python train.py --intermediate_size=896 --positions="rope" --attn_scale=0.125 --init="normal" --learning_rate=0.00136 --beta2=0.95 --doc_mask=true --dataset="wikipedia_en"
Each number is 500 + 25 x the weight over the matrix's rms, rounded and kept within 0 to 999. Layers, rows and columns count from 0. Numbers have three digits each.

# layer 4 MLP down (transposed), 896x448, rms 0.0515, rows 817-888, columns 0-63
491491462486516534484466495480505500483443519489533458519490456500473480494492495503457513508491474522469521503497548491503535523498499505539487504450490522473442500453532481513557533519507504
525511478512484538493522518479500529506467497482508514512535481519485520446501553513519431532544495462503477497506502477505517488513521513456485486493524517486456519514497523487491476503501514
492439441483536469496450489440516478495474500504512528521480501466474513492503522498498531498504523508505475504473524488479484498485524535518514498520458481488497511485528509476563512512489489
516508481524520482543552551534552535486513493472505500539487481522502460502501521471474491482469514472469498500519456493529537445466511496509521494525501463497493495501467506464544478515495512
481478529506471452475501467507494517462518553480536533521491503479479483507546486549505482517507490515480514487578512498455527488503499481556458529446504556520487495474505508513475496489518471
526465520470535497512493508508526468500501545496494527499465504490450482486465499479478494471486489450500496518476500496471516509474489479545489519499490501507497488478488505529535497496475463
510526492492504491489490455470462500513513532500486475518519484514495474528497488540473517486475468523510506519533499521483526494499473493528472493489481465511456543490550500461474544493473488
531531518496516466498478499521470504485507496533485494503484536519513483447470522494511492462500477516498472501486462484546520512490508524515531443446521547479498495485493510505523510486529473
544552494476525481494486507525514532514470521529518495457542535504479481508517487502527499479466539542495497477541496528468468504469557508489446495495499544522477474509485523479472488509511522
546470499526484521536488501510529509483499508467470526500493503505517555500477511489513493484524502517455500493485483527522518509506454463487518483502521517498493544506497479521526541482504509
502499542497503568497509517561537534479486514499489522487473523494503492503464512485512425508494464482500479478479503485490499516531495472513513472481469505516504477510474549493489486520513475
496485522508505506497497481483502458536532521507527545507485520503505508495507478494482456467530471475547494492489506494485504525484447516495491482553519487537514486474498509567507501507525510
535504484529548493460510537515484526500467467472536504512460547517512453487487508476489474502518496502481491494503506516499470476484478481514518504512489528490483522540563516527460524451487522
495479500541512486513530490492529560515472501531485500502509551496463539469506507416524534504480528503489496534520514483484485501497517478500530514514501536492508491494495471488475476486470465
431531497526502517478467481493499531494472467487525477489502496493505510471463522519535480505523525454492532481526518485531485539500503477523487506503491471534481513492513479465502480537479516
504490520483527508515462524476494466477475521518525482506491532470474510546462493509490549518515521474481534508508484486491473485501559421499496478513479538495480474549517485454469527490485517
486487535493474511527505520517483446468484500519481509542473436494541507487476484505491548492459505491531513483471550497529466563491488520526506509500466474467492500532510547497473484530464483
522517521518501478525480495491518492461540529486498475501513486489475481488497525483532527454530518494472490481529508476518453516509516443506521501509499514501510511500507503503499486529465465
479553548512468508521476513494511529470499481509510534512516457544526509498510520493457484509528505533455486441497469481511536479538490489470513513466466505507493474515435489501493456504504527
473500503517433520485511500530478530468494497467529563485520483538515514489491475507464513449497516541551509497486499489479489492534504487544491494511477497508535471488471470514480491526487506
442517519494514483495463525496538540528536489470458504490522493492502487534534482512445509471527489531476534512542489503485492521518518499501473499508484510512468535528492502448494557563484490
481498512485442512447473498544508523544486515509508467467471461479514519556498510533512502489479491487488499474474498504519510504489494461484479552485488528493520535515515509505490436477462479
514477500523502487535499535540502524493528515525463473459502539513476480530489510472509499540543523484495521535494458490513518511511487507505493496457528487513449465469514503460494472481512513
491485485529519504471516499477477490543510510484488493519514509495457476523523514500498529510473505503481536483544530528508490529539508538499495504466511579475473479474535512495492506526497480
502498504503548521555548535504514469482494511493500467507513478498474513477510490500514535480523508541483518466469549497499487513516465495474498501500513531514490491494523497462527532501439490
490470501427430526508503486556431513488513518488515516492541459504523490506498544485477507485471530467508500477482543519537495474488468469514505529509501492473514519503509480532482489530530519
479493520413505541527510479504522474533511474560490542549478487523472498505496536520503464475502469499527528509506511510535477485493505476504496453517519474488464471502520531488510510463482516
499509472477499519517528527463461484467489509539515504519504468526483510486542480529525553512519492504486507481525488450531503498506527559487513469484506499495512486485489511485503505572523479
521541451567537498509505549491528516500526516491497463518507555513516540469526477460542493504518524490500496503484505484512478500476474488552512505471522486530500493486461538574499484506470491
542520479499478510486469492493506485512486516453535468496490469480498507529507506506509469554500545476506470513469512519469482515530502496466510478470536516502495501509466447470524500461466504
506525508498470463509517492507509535480499529502469483509486458489504503471494527549519508543533449526507531502469529501483515499521516485537502489504475522547452501493548495505490510473488457
449567568523496524507532472519556497485519467476453583504499512485476497509492519492502491489479519510511512491467492508487494459518522508469497540529494485505485485525510466461483512494487497
527505488449492487508493471485454435537508493535512493518502505496495503538482504514526461522450520513516481496449499491483546511477492474485503522520515489513483526480446518487520551491420521
570552514528483509509505542503504485501491518502522474495479509517501507495489518444456492528500502525510507509524478461489491488473506540478536483425486497484531460519526529496487465494476510
474527487500512531466488491483506507494496534509508545542528496472508468478451505583481489505445457519522471545484529493483538477485539427467516514540505534485502516521503508500477486504492516
465563468461485427481509521511510499489475521497515507534517487526505511515533470481495503478485502518509519496472496448475525503500517510489516484492495474476517528486512441487493562531480480
477464512475514570517514501477483497474499507474509469478459540490478506494543476486537556498529490523476472513502463466497508503501519561533505494460490435482485471481486459453475494492490483
548435539470533515494482513500538519469428504533487470505486510469539480485441542500498514520501529535519479491518503489517535452469465489497496450498508489511528465469502530519469512469521525
499553480533526460503490497466508515490492501512500505479477446525525523477510517554525462499481476529509489496497477477499480509524522499478499506532535463495497497540459486485503468526487506
462529495509508526511508507488524518495488517529507564491506476492532533533477483556483506476508481487524536476484517466489502510561469467497512426517479525476467496543489509525454499507525533
517557458536492500488524485488498509519522522455509537449490505506494464492517427511439501519505488515460492524488514496478495517495501456512504490471514498521483461495490493533479481517511512
511509512480495499522476510500507486519469512498503541505505481447485520541487507522521495482499469483522501507481507480526517477506502505509530510472500520518515524525538546470508507504508533
495479518516495520516488527531486516497479472460506468433495465484534471521512481510488507482482519526561481531489491526494535547489528489488500481499508500543527503487510527496521471484527513
470466505455533519449473531493505433483501513492489481482534514514513513477431510486501496483492515500507525449515523508535534528519512492471468526511493461518487517495487510501446494483459489
496543502527534502498515477457474483480484500505507543471471534476500494534500445548493499562487495535514551502510504540481483508526542571487501523486521509489485505517518485443507528492481543
506507464484531461497462540492483485514488505516470466527487502522548502487531480456490518503508514506471460512551511490469486479533483499523489513517519491455497496500514533527486498527501478
519509474504502518531544499467457486544518508474545458541512508500442497510512497529484501507472509527485498462547485500494562506522475498490484554502509494480425513515484514498469474481486502
505486509518510491495498522462540506493469516482541565502481465476499489481510497547482504529511482504483495503476486467513502490481477476517521499545480513479529509492485510517505520500454513
497554520507501498470531498508525488496533501496550485529533517508458527510530466507489521477489513505533512484500497484508477523490496518539512480525475509509524522579495502488488482502494516
493512547561504514503464506521535491539514492479512476488530518479503493478477483493482546472508524456457475518479482537533512479478491493491495519487476547552527463498446482462510500537500438
523496511527493491483485492515510449481487489523523496517564522522505482511479523493484557489549517496539485550542463477516510493481495459486514459493496537503473541536458468464503516491508533
482486517517499534493508504489535510486520518527506526473539504487453469478497468517453524527489510478496498452532505453509526531510536518498474485441489513478492503518457522521496503511487509
450513489473494484506543489494499517470508509545498551540487534503524521499524492535491555504534504520458520505498501485525477509496454511481473526521457482497494481485483452458459523489489514
484543513459483525493552492530549579490495508530499498517482572529501485511534528500447514515490484492469474541505507529507511501498523490487506544517479456493495490495509540432482516488477466
515443509450477498493411527522495482487498504482480558511464503468561510511478493444476477477516490444473540471496459523520513496492549511513499506510484512490488516489537495489544471507484520
533474468506514518499511469492468466533489541473466466535479481533507513523444482494466489534496487511475488444521472481521540491481499552500485506475483497495505511497503533531511491486487511
512541476539455461484517497496457506496488529493513529540529510502514433511521511515504477444485487514468478525539422501514527490485528516520470522503534501518484507496490505505417455496539519
503492483517489502521542521491519487545500554508520491459477495513489492479496492462530469525495511503452520486520499510486474495498503510516497462470522521502508493502464496494507474518520502
506531497497491451475456553482550485534494485527525476474453469503489515500516503556507479482553448497549513523472496518487514504487474487494492510499484498516479514502481521532544535495500539
529470475524516462470511463493490520521505474485504527475497527495485540496477502452492494497568517500498483496489508488478498493524505459529487508482521521514475495477496547514507536508475524
463495516466505544428441476483428474473444464470544537482495471505520494486477528499549494509514442505498518527490534472469524500561508459512474523524502524528466514507488477539503550474519450
535475518502486477497561500526463558474508501472495542447484507470530557472508510534487474491521515517470497485494503455510516505488473497516468483532507486498471492489517513477465504486519473
553498455526508511477469486474493482511471499519464390480490487518482464519520493500490519529488494489478497481512501483473501508484527518526515513495526511500503510521501506485479482527477486
526464515482520514562523487543502530462458443479481496522481539483406524525510540514464486506525474539508499505532555573479492482516527502526473467430487508519452478516502522499537491495485546
487482478487544528460490488439475445519532490501527502515486525494476515503503511509473520498467488480509511515496497504483484450518433517518499501536512514457507496489528521479473484503480502
498505512500493529497529474469468501523531479482453519503519496488492428485507522528508545511500460489553491472496520475518506500517517497494477503490533484465493470474442502536533463470509526
465501492519493462483487543537525557460528484442531483453498533502525510492500505514485484528537529526463462497543512471481508479444492532491473522523509489514480475482508467490481499514510507
513482521494524516480545484482536483475556513477476556454487534520521510522483533511514517492519483522466505499512533504527515480478478477477498505454473512523468469537500503504434510472499497
551463463486516480481522487500456503516506445482489499504505520483463506497508482507488474535490497509508501500494499516520547549507458454479531539500446478499526509495464496511493520454509520
461487505516527494511447510443473497529494509476533488515502519516504530491495546516507498525487462489495454488533476520461511519540479505470492477523523528439514516507465456511482508471498515
481510497490492526478521509500473522502468502462524547525488501477463501509474487503529498498501516517515540499481481500472514503467525518484491506480495487462526472551546471502465479537522569
505492446502533492524476524489494500496517517508478439422515517510505503436467491481497478507508491489524487487505480525443483468531528481512552487516503484498484486492537497492539466519495541
# layer 4 MLP gate, 896x448, rms 0.0532, rows 818-888, columns 0-63
531477476532485474488523487493466488505488454512550482500506461540497522494516497476486520536480504485500510485530526487494503533515507467477479474561510519522525494510514510494519504504521494
538405438456528488466504488503514475544519479536483497476521524516518542480455519447477518521515517468489477529495533511472499519503479472492510508461455503522566523537492505516511489499507521
533484500495536484491537499448506471510504498458506494522505494489504537496543533555506504489494463460493489465466499500480504478538528507471452513496490496529483508541507454524489479500487480
496548490481481475502530480510473482507512506495506509506502522524484515471485494498486491508485505498499547495490534530481495513496524506521527517507484515508495530519491503495522502458484488
524463527464465500513468496488509536533448469521487471533515520477558518493482535465500538476507522489482501478481499548510533504510506486550469483498475513511524483529500478481493524479520512
498478500522473495496516504524478501501492517483502513506532528488505491516495516529548508508513472496513532482479520494539504481498512498492527472493473497493517461489528493487484514468494458
506479495503505502490484514484495506524477539535507485513536468500536495466483476516484545526527492530478510507483560503497502493501504463480458553529462514511508511480511522487506503469501531
541503498521462487480513507484461484557470472556476525514491545507498457526487520512479491499522470517546550459500496518511484535519493529472512509494479515501533540501509540532511483499472492
494489471462503462467505509501503494496478475489481487448479464471481487506491483493504486514527493498508504507505494447522473480481477519485484515520514499591463551500520501517499491565522484
504498478497518487454503504495460493508497493499511465462552472543508496491502537508507525433480491491528482533518524523480484533495475529534479498530514492531491570476488476496508499490480528
482511495521446526500464499528521479483476491510518499468487530433500504521500514488440455497485541505469531534482510486519516478494490483489504524542515501509490496547465483516512504535522522
503474491554482454489474451480494498537483505481524484478552544482480513492502493494491511497503510507500504508455498503514545480519483554547488485497504483539481518535491551496530478504508462
505503511527535511486533515483489487507499524498468459498514509461486503484500487509500524469462535520443529499436459480519497488496486528506529510555506526487499510524534492559519503497549521
478511517489456490436479512503515507511450457505474478534513510501509533486511498506500475523468491510475504489539478490461475506486452514455484494471484523491503553516516489497507506484485540
529539496516498544500512522511472506532459507488535512515530511488461506489537481509510493458477507477493450459520487525490507478530509463499520495499502516490501477463496518495528504503507530
510500490508514512468502488512507488491457534517541490476509497465515492458493525500471515487460513507507491505514477526539494473519476530509529514488458514494504499447529455467482478514460449
522502484511452489473457488490515478502447531491515503536473461514489534465457515518528508479475590507467535497501461498466475525506534474484504460517492530477480546535533505460514517486526496
469524505501507536503495508524483477497502509508515499519517532496491451519471490506512472445479518518510495537518479504492538481494523540471450462493503528470516523505486489504485472526479510
495481506513516494473507517471486481448466549481532478490509451512560529474492494509485453494496495503459479438505523534458499478470493532496513529520484516509497488486513535516491483544559474
549495477460525491498502501512487458517499472497496500494485463500539518478501513476465495498497463499508528499517531497477478511522484520520492497494473545482501536499553503488529454508494503
529487507482495496497526493519467458532462475543495495489504493480510506508443474537503489491420490487486486489492491463497523489500475479473504487485501470468500494510513452507531499453469501
533500474527497543458499495477516493454464516507490533512465488521491524481513545454527527491459516506513509522490512489524465524473506514526501501476492464541549492513473508486519488453486485
547525475522467518479530450510477483485495520479502516511500482533479488552512530514531522500493516522481501512525495511461470506533481500523504498450452463512485526499515459517462500483525490
542477486533499481504497537502498485437459520500492444477477473471520533464496439475443528503529494537474539497499471499522502448518413453486498537562491542483469503496516512498530471511484527
502489430544525477469497525461492457521467485493506531489491447484460516543502490490529453524481505531531525510444478464550515483498474474489561501470515503485494538457505495526505484514466423
515497512489503497464522483470512504498442485534502481505512487465551508462536464460461495472486504468471517522481472555448482522452488485528467558512467499478531499502506487480503494520511448
489480514521508503466472531486538506483481495510490512494521534517518514486507498522508495489485490505500476532504480441485516520479494464479459512487446488475504501473490494510515461526513519
523483494488503533465501493485491496482502517521469502523496495444511481492456508520535501520484445554521523528513490486510536502458541461460473475479478497510512509508520511500560493499503471
507510471499503459483500495504474482556485513531498501470503438473477486442519516496506497446445481498425512551503511483516563494484495504523541487504541507475479520516480521490543499517508484
512503486491478440478479469494458472475512491553491545515489483529507524466491520454510503489517498531446460495524507490454531524484568484506506514470474500511465479513465468523536490471483504
494491469502449478460499442478475493513503506571481506490473505505541519531532476483481495475494487492486471527458506509457451499515495514528462525502462505522479507479482464514494477502474482
508516516490519483484496487474488462479520517503498498502536522478494507515551492480455505484495503529492551485490528491515498453460483542485506510535480529532473476512476486558493502547528541
522519498496481493479527496493509489499499471537508495486518484490479521481527494500532509471493480505458502499538483490505518448519494483510533506491518489469514493530508524488516503490472462
505472531540531478484496488506521487571514483471491489535521449478499515511532479539500539495497487470453490516509472523460519483509498524452476484494466495525524532480481504502467519498494482
518497505521515492482512470526466502510494467499451510484485494552505551467501464470475514514515469471557476458518523550533532491510522461506517511482463509512484508469498489500507536487470472
483465535488496482497490502485503471543479511535492492482518519513474525530500573503510542494481492527492528524515521479474496470512488522513475529432538480510505506488487469464530474482470467
483507473505470488495473469495508481482492505471448504509490503463547532494454475508516515496495501529506494469445514546517481505501522498517511510507468498509506490487470487516496489522521464
556481535510503485499510484490460469458494476509497499520518527512467546447516506514541476538486495506505497497504526483537406501478502485485527493560512533468500457524467504520512523486463472
501506467512468504450536507509499467481522488520525535479520499480480454442469543519517483532503517502513503516510470510478491506500495480471514505496503517530498471504486495485514458529532470
544509483525483475477530504489515429518531508465512506480539498513472505479472538484486507507471510508490480445482534479519481523497500492507513538493515490495486498489512483479502504457512491
519486479469484456501462498440510508515478515523457492480510515520500511517506520522450530487505466505506526468444501503493502518508477483504520537516509506505502508474517490476526478469461479
505462491493497507489508502519473485474494482507541522491502502491508545503496503469506507480468474500453516554538538536520505489465441488467501537523443483555477519502499468560475508463484499
545493495503505512502456502425474490475505544497482502491530489472475500500457502501492513528459494538466498504493460502466510479516552510482503475499505503529497532516529522518494492488508481
522494518523497470468484497480479506501486469476506522501441475493479468479479494478488445499517481480531477474494511481496528505510508498488490529534496486494475504540527515449546541545468436
482451509496499485451482457443523508484545466499510498507508497509529489527555440467498489504527500498487508482464540474491514546539536515523499507522516492499470522488495532478477476511528525
508503492504502525490536459469480461498476502504487495553520479462509487499507521548554515520510447480499488489525487450495539495529529520465467525461547501458464512541510506467540469482512483
541476451495514495480522477471503479481448490465528492527504500465527517487502455490499472500519486507466487480515490490506507491482494505495502504492547479469504475516525535528503509505517495
535502531527474466483514492497513500516530452506512475480470501483492459498536465486484508464524490511477504483476542471503457522480545472533536530518479503530541513541510515506518496533456477
543453468509475483448542496477472472549464478551480484493538526520503513435456484478474513494501571474461527514469519540482454501470494473522553444510459470512492528509490508463518509499516464
506539493528506498502482512481508489491517494512485477505487497449419511460531440494513528511503538531477473476497475476490466531480520520545493517553507586495405518526415487484501547496424500
501513522559511531463510485500498509507460490470461474513512485518482494523458522484493483496491508502471513493501514484510534546528549514461483526430503491495447533484491481514498531486496508
506457488515459458477504485481491495488488514502514502462524511524513441518525488455502489510528477502503520491484490492501493457515471470528497504524498469535478444540470485506516491531484502
485504482520528517453507503453487459497481458533568452437489500503479455469494518467449493507502497508523507515470430483497507484509486463524518488537522518477444483535524514455472488478568478
539521509525492474542484452539481476522483484477487525519491481499504540456529490484474497494515490504512491533494464462492514539508536533459531502504459493490502508502417521514519488499490494
511473501510485534467471477503505478505496500509509477489503477534496474476512505511521505544479524487529479483533491512491501502490530475502491480512503511505478508501481474452509488542484495
529452459466512529498493514464475485526509518482496497518514526476541530468542485530489460491478504503521540535505498497560484471546509480490461518508487501492488513488498499504528454510496498
523510468477466494499501466473474485492531508480556509484487483473495496484502552479529512482498495520517489455484491498498539513527472528490526504489497517528481524526543515447539486519518519
533517502498521474493526465509489477493498531525501520497547502504502514503535504506472502495502528537535532494486529494517528531511521522517499514494511515511417514498493502525501503506529487
528512501494462503496472479486516506500503514459440519532499480465574486500482527489451493503486492543479494493498498470485529454464535503459508522481488523566507471513500533524497497489485506
508481467539446494467462481526508491499490492500514452512555472506509525525477509491510517531483471502507515471516451503526514492533470486497479487513484503468501491492472510504537466490519534
516525502545496506461460492505516490529507493512518440519494500502531484548494512522478501514494535509564505510472504501477526546509520506530484505499506522525496489525517494470521473484508466
564466503513528512477517520475505513493528508493522537568485497510503528495506514452488502510486521521494483518499517507453467473458444525504515538517531500490490494507526514480499524508481476
503483443513464493455503506467489435534496509521524470520512477534545497461480508479519565468458497496447479491493497507460528529535489496519521526500524478513484514493476517470482505509508475
474501497539529507481501458466543485476483471481469505496500512490513450498544500526480510541470490526514513489504483522548517529501449516487501449499495461514487507494448487532496508453486540
549514491498470478461505504509462499516499463492483474540589478470498543435497538508477500475534466528457496515505523472496510531522537549457488510463505486498478542552473517497557490473515552
515454482512518515489494516516517455464509500512498534522575517490492527485513487486546538491475541500486507508496484450485500516500498546509541497458488501489495487505492514529513494494507462
479470499491462522484509497484530487491521508451501456526518521494476513512518493483488477496495464523522494524505521530494468494440499472513518481488449539511522457521506504445496519518545494
497560507522469530512496496520513467473486478489471530547474461488511530475483488533540459504497562502508496506459513501483532497462539508535488464515517564511437546478495520504525521528533512
518514501513513493511509474501492487513509491502490478444508508512526459490533507506510480458525554511514531452527505479492465498488479513481506516520470518501486479459531529500474496507463486
508500506483476430528480471510500514477501537479491470523488519483514439472491497529527523522527518519500488471476541515491508488515498543491497496578528505498499521492512532486548517487486512
493498478518489459498524534485517488553566502459512489481525504527469529507531530440503545476483477494505496497538527486526480487510464488513519484541506492487478486503446446507485551477479497
# layer 4 MLP up, 896x448, rms 0.0534, rows 818-888, columns 0-63
529493544541516489511485510484494501511454490507506516507480528478531517478485485477456437527504476499495497535501489529535490489500485478492500522522547507500527511501477483511521500507475460
459545506540484491505498452513455499505436523482522471510469486447494486457489500472479492503496500451509541460473497499524485505488534530505519478475491503525471476467466507502548470518462494
459484480485481489478447441475421472503524470479493476493524523510500466507489491504496501497502502512504514527487512466543476502556480484515520522515466482477468500503483488511479519481510522
485502503512467458473467467462479503538522528486493547514545493471466506468496462523444523504475519515539513542472516472472533530524484490471482535508444525497481467520512489510507539495497488
521554514523506527519531475504489503494519495452512483495486449509491516501484495509524499518472511499491509497492520501544486480461504510478505492479515526517525534497511501490468482491561533
543486510509510502501507474487457527487502501474512484515472452498513466490476459461494494493502515524492494471545494530482479471485506514516446511483490471481469542473521509515486538502499493
513464467514506498471496497465481529451492495505454493552456477507452529523496467514491484478520495503484523499468468527519496491544539478496488542545501476510465482512507524480507506501515507
509520456494494473512506507486446516487513555512493522476498482516487511500510516540507502525506517516470490547515493503477500513494487495508523463484477507506434567438530486496471507512492492
480514550462501478542524505492487484471508476496505501472484481467507493486499502514500460510497502525525496506488542486477521498468494535458502477484501461458538499510490489493503509514522493
501507525472515495485450516493454470505490450526517486468506526551497529516508501520537486499475489455532488468489509505520480534543486485518464477501565452498511506506508467515469513503489535
464474456469495473472453491502457486489520531545551526466463522526497510494478505502522463461536502500504517472497513494502557530548491470483489478486488541495483486482463534469520491503479513
440497516479528502497535516511485509509526514482522503502501498506506494507474499465502497544516527479475459493485437534524511540499518477538540537456494509510464534518491501491491486456487526
495512508516494464437474498476461496500512472454489535553498506516513516499506461517473523470485515500509491474484493518468471522494485510491520530519520495496511499518539457564477503498475455
485500494496462531488537494470510514494458486489503489506500495498498490470525505486493496559462499486471498504505499522512556489471504529494474472476508485503482479494495500493498428530509478
486523515487469506522516455484554534507513500506475525495501509497519499554511499478481449532468547474507538512497480503500528516460471480521509495490487475458482534523450524466503503498500512
513515507475450497523495461477492485445503547502496537477511478536517494519468530524503505500480489531544477458487523464479526521516498508566486476533485498555460495509508478490446481502443514
530531509483490486496552488507486478502488464525507485530474487492550462524484478491495492503507513504460480532493475498496486455530482490497536505496512538492505499492527474512508497518509466
505467478500491527497496487508471468574495507492506498490538496474470534451502462504487490466486477507496533507546463531451459485474503526507474483461521472489505511513461526521499513515457512
519494521508501497498476487495535525488514466508546520479491496476493527492508482480504528551537511536500521505509498478489492503478538543457482465458475532515525473491501473498495475498497502
469517476489501511512529491479498488479488476491467475543527481532436470463494490510490493501470468513502470516466493539493480518447528512530492494503550526506491499510481510508476538501540487
470498486468494497534512503498455494524464489442453536512520511487518473468510466521534480504505487527533493530513516490472514444491504506483494507495500493509520508473491531487534507508457527
509483515512477474498484530504502513463470481495537475482531455508529498519488537489491511533509506482516518461528503486465489478501475483479504507490486508492503502495474548524517512507517497
526486516481531496510503520492529490491500483489493502486432468503459474464517526517520492520461474543531501507497536484436521546517501527522544493487516540514484475486520507525517529473520486
506466445492522485485487532515487498536497505462473548502483494440498534507495486481530473488511544528494525527471515463473494466522488463497509545496518545497491485545489497521514475509488484
502538538473508492556495482508559507485512549495487485509479483499489545482534503516474518518500453525487482448472511496482522491518475519487459496524524478464524463487487466531482535478519478
497510508487482500514506491515506502482517555514445471509494504516467499529523499492521487496425508442480533517511484510510521459495481489552524479501492535451452479526509537456507490481468478
507495534478528506532513501499480498554518483479491516506475512502494492510448536539543479526471489482462479500483491491497471524523510474512549510485509452437490481473466502527567532489490480
524496487485471489488518516501497532520497512496509505506508481489513486514476540511528471520511504523514493510501494521542514489470476497557518512428533497535503524496502482510513455505520484
489499498502502510483481448517449510532472500483503533466517522464496510492498508528553480509519466504501453457524526495463471491479506470487507503485491477517505439493475486513494536495451524
515536490472464444508529534539489532461450498533498488516463479489482494538486503495519483521521517574506470545531514510482505473490446492543494471483492528498460446509462472518497466555473543
466524508561518511501528512486506514529469502479423477522513533495468473497483467494506510459476481548459494455528495493496470449505526503482525488521508469491472519533518524484495585493464536
519504505456483474497521486538483481494533486505502495460507465495561534506527512470471532500503479504493535510493463456534577447524537483546544525517507518478488506500551510489485517493488492
492541544504481527516518498500503468514494528485491515495477454544479499511546506501507493512495514487534512488517475476478506498502544498552551500503491512492492528492527515526457481529486494
487464495474504498468486487476491513505495505508527491537502531516536448495526485469487511537481516475522472473498526568497518466543498530472483502521490538469465496497499517492492535479489533
531490510519467519486470507480533527474475519500515481465492501515547553515519521440540482521537473503520539484482472475518526486421508539508479513549512487539534506528490484519513516520518445
485480535502510522519476512502478488480465525567512503463515494492492499499532493496512487498491512477490496541526445515482487505458450466517524483514507522494487472480498503489529523526474484
524486468427541529508488479491540511468560506473489485532490447536517523504480546522500476529539486493541473480529505494486545483458510531524513512508497521531475544483500515484506550482495511
502506456516456529510478501509531490510488503435486518454470516479549511528483479491494481472501445533531472511515488554492456511499517472484478478498489466531549513474522534490471461509525502
517491501483507455513476520451530529494488527497508494522487473485539516474506509484495502528493493488498477477513558498495466500524492498464464462543490528503479431523515494532458518550479529
468522504526534467492486487503522496512503446471476474522505442490521488492492529518519516470477509490513514505493531501516486470507490483511525484524527502492514507527489522522449490518499461
506486471507487486508545519499496510513491509549483450510496517513507511460488472518481492513489531524523482528507418549535489507473521495449481514501548492494537488517541452516508465509500494
494482503488513480499519515501428483517538450479509530537514488488511521527513462542543563496499470515515519517522489521528461493501523513469512471485510505516491512494524498499478501505473501
490496515537485495486550491538518485518487526514512462509485456528484508502506506462528495524499512491518466515523459462481474533533525468547506513514550470466472496455534480475521505508515495
483523510496494503526514520488496504482439501513494499497498528539502553491493538519555488505489494488532516505566510464446499497476506517483589522500512515454463549473503521524495492540494487
548501508507482570516467500482523526508515512491517540514532531470498528543450492499521513497511508466517476529460489523512534513490522507457518523492456496495531476551492461535528459507520464
538505490488512519468501538524510472506480525502473527531495477499546515489485537510539537447481557523515523529534458472502504504540512518489495520521520501542524523515497505483528463511495466
480548523498503572499476464504471512537469506550487542530504516523494494542488530504502537488482558490527529504516471474502535522493497493525496508452536454495470515502535526476505527480515505
464501502511530503491510508510456472474509503497497497492429480486492454514533543509536496559494504480504472490528478474525518520483493522521520505501497465473490478516484522476534509492498497
462485514525469501486534507520542489560501527518524480516511475474472528472519492471489542430468516475537524517526493516522505526500505508446507493514483481513486448499486524487500519493488439
504522542525473465503520496507482510520518457521498508522517543476459510501493511507522517518526526493464547549472448511483498503478496493467475467506487504484507470441525523449495493499514472
527537500484489485488490495493542483511503492467519476505501486489495532482494510546482460451490480526501515480539535461529508492518456498499518476475476445533562498537499426462468439485512503
489505503488447495489476520478509534496551505498473474513509502524452477499493496529514499504510471544471516503500502504502479522484464513553471501495545470496529509483526460498501480549514494
478492507499453517498482518456523490455528535457500483483500493495471532504519478511471548540532502490526481490455487501490470512481506502517451553483518519507472510488521519464504487463477526
473470517472499488533509501485510498542535562495494503483519454480474514505505504491509497492524499496466515506507497519517516499501482439508514495539536524542510454487541471488487533522485506
519524516495516511526569464498473475487507537508481477487524543514502501512515504485476489477511472508470484534510477513522475489493483477493484488492485496509531483528477529489488469518514476
478490525503502479476503492531517495521525487505512487528525528523490510528519512545449471505493475441515503486490481489483483498478480497503496481508495482509574487519533477477473476512491511
531532490495514544473500444501458484529501488550482518501508511511488487507533549534512516499519503499516499515473514524526478471498540483545531503499541522504499464523469483496495463492559507
534529472491467479503484540484508498489503501523513501459496504459449525507465579515517485468504489470495466473491497490514538517484492480490511449530513462482478534507562514491485506526489512
502506547507503511521483529517510530464477486472500533532497517516450466500504476532502560552530517487497540466515507490471472553506494546467477483471513489475520479493452542493519492486484514
512512512535477518532485469467522517505511468497464509525478490468466490484496518488434525501493524479494512526460506511473508503488518501520475481485457516437490553499516509555542458500466495
469519476529487492526495488492491487485543523481506503516517491485501459501498495552494488509462513501481490500417531493510516534574491507483515512526503468458491515537495513522491489499547500
425498481485500505489495468474536549536503499488509504491464465426524495522494457494517455470527437505542466486470494506454478540496519465443478524533483507514529489505509514539469456509512490
492515534517507526505490502493468470497518470524494482491448554492488485541525480503510535486466490504460483513474527477484501452517442487484499531464464538503478484492504495520467489491416508
508486490480506520481491471550450480479491500500481516483528500510494551495507494491470524482520499519468478499470493473462508499480531526483473482498501497511484522487496494533513507528514475
486501511516496456488522502532494484517550474501512543505494501475515528493520491470499549510505525503504495468500505493473493475474499494507488497545525492509504503488498499527501527489488506
502496500514499471526489543548521502545529532507537518490445552505504506532476512504472511563535531506491498530519480509481475469471507498473505476483497556532485449443513539446506476483508497
539542502534485473519482518493514500477478522502490476523496444471507518498513498507500506498499537501495484493483522484526493483499461512459465488504517521466483547508476502540501479488476511
517539541466477494536487473491462483482510506475522488536483500496502526514487498522487523510448497522493496518482504494497511495520507521465487473495525491472526498487528482493488532525502522
515488517514496492497497486540506522502546480502496530492471544509522522537508507446477519497517492484470557512500478547482458505475487501519493529465496519501492498484509505520491451513548447
475463469512540500490511479476460515540483492489499497496487519491467459537508475498537466534508455512519470509496474456503547518509473509450498507483513518519528517466489485457524502495496518
508517521486461523514527533517496523474452561479488504471472466454516480516488510487490513471525455509545545461491517466538519473523498483520508515504461506487515516537514491483519522510450521